{
  "num_hidden_layers": 9,
  "hidden_size": 192,
  "num_attention_heads": 6,
  "num_key_value_heads": 6,
  "head_dim": 32,
  "intermediate_size": 768,
  "vocab_size": 8192,
  "hidden_act": "tanh_gelu",
  "norm": "layernorm",
  "norm_place": "pre",
  "norm_eps": 1e-05,
  "positions": "learned",
  "qk_norm": false,
  "attn_scale": 0.177,
  "bias": "all",
  "tie_word_embeddings": true,
  "parallel_block": false,
  "init": "normal",
  "init_std_qkv": 0.0361,
  "init_std_o": 0.00853,
  "init_std_up": 0.0361,
  "init_std_down": 0.00853,
  "optimizer": "adamw",
  "learning_rate": 0.00164,
  "beta1": 0.9,
  "beta2": 0.95,
  "weight_decay": 0.12,
  "lr_head": 0.00576,
  "max_grad_norm": 1.0,
  "warmup_steps": 217,
  "schedule": "wsd",
  "decay_fraction": 1.0,
  "decay_shape": "linear",
  "final_lr_fraction": 0.05,
  "batch_tokens": 32768,
  "max_seq_len": 1024,
  "doc_mask": false,
  "z_loss": 1e-05,
  "train_tokens": 318200000,
  "max_steps": 9711,
  "dataset": "wikipedia_en"
}
Each number is 128 + 24 x the weight over its row's rms, rounded and kept within 0 to 255. Layers, rows and columns count from 0. The size above them is the row's rms in percent of the matrix's.

# layer 3 MLP down, 192x768, rms 0.0674, rows 22-32, columns 0-127
size [ 97 127 105 101  85 101 100  99 100 105  92]
[[138 145 133 114 131 147 122 132 122 153 119 107 113 141 119 122 117 165 126 143 149 116 121 137 104 125 101 117 118 100 133 152 140 145 130 139 149 165 108 124 109 132 130 134 145 156 111 157 117  81 109 144 133 167 155 112 126 125 134 124 105 171 100 111 125 173 180 135 113  95 131 153  73 158 149 128 128  98 111 115 132 143 162 138 103 175 123 124 124 125 146 141 139  95 133 145 105 109 169 138 106 136 154  66 134 137 115 167 107 139 127 112 114  96 128 130 129  83 146 166  99 136 131  91 128 121 100  94]
 [ 81 121 141  99 148 138 122 159  60 123 139 125 138 148 146 121 125 114 134 130 145 126 127 150  36 137 123 147  39 153  81  83 150  62 125  76 140 149  81 161 140  88 141 116 155 164 154 145 148 150 175 144 138 128 124 118 148 114 122 147 158 100 139 132 150 145 113 135 148 153 113 110 141 154 134 166 133 142 145 125  64 131 118 141 110 103 134 120 124 140 133 148 130 140  95 132 126 125 118 155 149 151 143 118 126 104 142 139 128 106 133 103  91 122 121 154  91 150 140 156 123 151  96 125 126 139 143 125]
 [ 91 112 141 133 116 144 116 110 140 116 104  89 112 132 172 115 110 155 122 163 128 145 101 131 135 131 127 129 170 132 141 105  81 123 180 120 166  74 143 133 132 138 106 157 145 128 136 184 133 130  87 145 166 121 169 169 105 151 122 139 122  96 104 123 134  78 175 109 122 100 110 161 163 139 148 155 123 148 101 101 136 135 103 164 158  89 124 101 171 134 103 133 155 154 139 163 107 135 131  95 159 120 123 141 150 148 101 109 116 127 146 136 143 125 166 133 114 139 100 126 126  94 120 201 130 139 123 150]
 [101 119 130 126 135 149 141 147 120 118 138 141  77 114 127 161 128  98  92 144 122  95 151  71  99 105 148 141 120 124 122  97  98 139 160 118 180 109 134 165 133 121  87 141 142 127 109 156 141 199 123 120  94 111  90 146 115 132 131  72  95  28 100 128 141 122 152 109 121 138 138 140 126 111 157 145 104  89 158 124 175 148 104 107 134 121 144 110 141 111 110 134 170 129 112 111 106  89 121 134 158 120 116 150 137 150  86 141 108  41 137 145 117  80  98 145 131 135 139 155 117 130 123 111 163 156 121 139]
 [121 128 165 135 107 137 126 124 146 126 127  96 152 128 145 132 140  92 118 114 102 126 130 128 133 126 139 123 140 157 136 148 135 118 110 132 124 137 125 137 189 127 156 122 119 135 119 190  94 138 124 128 145 142 114 115 101 125 117 130 119 135 124 133 128 113 148 155 136 122 148 128 133 127 119 138 150 110 166  95 145 151 121 124 126 122 140 108 189  81 130 126 125 198 116 112 117 149 134 111 100  83 135 177 157 166 133 102 120 116 150 119 111 118 157 123 111 102 165 156 110  98 140 115 158  66  95 112]
 [123 131 100 114 111 138 128 100 129 117 164 155  97 116 149 142 149 171  86  95  96 131 108  81 105  95 120 121 147  95 126 146 124 107 136 127 131 196 173 120 149 134 158 133 134 105 160  72 179 130 125 124 112  85 166 123 122  93 107 107 116 173 112 124 138 114 150 121 139 106 111  98 127 161 139  78 109 121 176 123 102 100 122 147 105 126 110  98 146 113 124 102 137 152 125  91 110 151 122 194 118 148  96 140 111 137 137  98 120 122 129 122 118  74 117 136 115 131  69 153  92 132 110 141 130 107 141 128]
 [163 166  88 131 122 155 133 176 143 133 146 124 127 150 156  82 107 123 122  99 129 142 160 139 161 146 150 102 141 116 144 150 140 144 112 151  96 149 130 122  93 134 143  91 108 128 148 206 136 126 160 162 122 148 112  95 120 131 121 135 106 187 141 126 170 134 135 146 120 139 103 112 118  99 138 116 102 129  88 116  99 143 101  88 121 165 159 103 112 100 121 165 106 106 128 145 159 137 123 126 129 147 140 117 111 107 112 105 110 150 152 132 119 134 144  72 139  73 160 158 147 165 105 114 151 154  94 107]
 [108 164 133 124 128 143  79 141 115 133 129 146 130 130 109 147 119 159  85  89 131 153 123 137 133 133 172 152 140 132 113 143  95 114 124 141 134 124 124  94 107 127 125 155 129 116 102  98 157 135 171 134 183 129 170 120 148 185 139 102 166 132 149 113 108 103 117 111 123 117 126 120 108 172 113 148 128 206 157 141 179 160 163 154 137 103 127  90 120  92 103 119 169 126 143  95 119 153 129 121 144 102 135 127  99 126 173 138 130 165 135 157 172 128 137 160 119  97 104 139  94 156 134 160 125 131 138 138]
 [108 134 106 127 122 101  88 137 131 137  86 134 128 168 121  80 119 152 141 122 111  90 125 118 145 119 137 125 128 102 103 149 132 112  81 139  89  99 131  86 157 132 116 160  87 116 137 172  89 112  74 141  71 115 157 114 139 103 139 142 125  98 174 123 116  97 126 118  88  99  84 139 144 119 158 189 131  80  72 122 128 172 106 102 139  96 106 119 135 157 100 125 105 153 145 154 120 108 136 121 127 139 124 110 146 113  87 136 102 110 118 159 120 128 154 141 144 160 174 134 129  94 129 136 120 102 151 136]
 [136 128 128 141 108 147 143 164 167 117 121 148 118 142 138 146 139 188 107  99 119 121 146 134 172  86 164  84 130  98 138 150 101 132 162  92 155 113 106 158 140 121 114  97 178 124 107 138 136 127 119 116 111 130 148 148 106 122 121 167 120  72 125 136 110 150 109 150 119 161 158 114 116 122 123 127 124 128 108 136 139 117 113 110 129 167 108 128 113 154 151 100 116 121 132 117 162 139 134 136 145 101 119  86 113 131 152 113 150 115 118 116 123 104 122 137 122 146 129 116 130 159 105 163 145 114 148  97]
 [ 98 103 122 134 153 102  99 153 140 117 113 164 113 143  86 166 144 163 159 106 115 140 111 111  85 131 104 160 130 132 128 123 164 105  98 118 115 146 131 140 110 113 128 126 135 124 151  92 121 129 181 128 110 143 152 142 139  53 139 102  71 146 148 136  90  89  74 113  94 101 144 136 120 142 165 150 130 113 146 134 151 100 167 151 174 135 114 141 117  98 123 143 138 141 145  94 104 107 141 129 135 170 116  76 150 136  69 189 137  87 181 145 139 133 120 111 118  73 143 143 115 158 109 143 122  98  61 148]]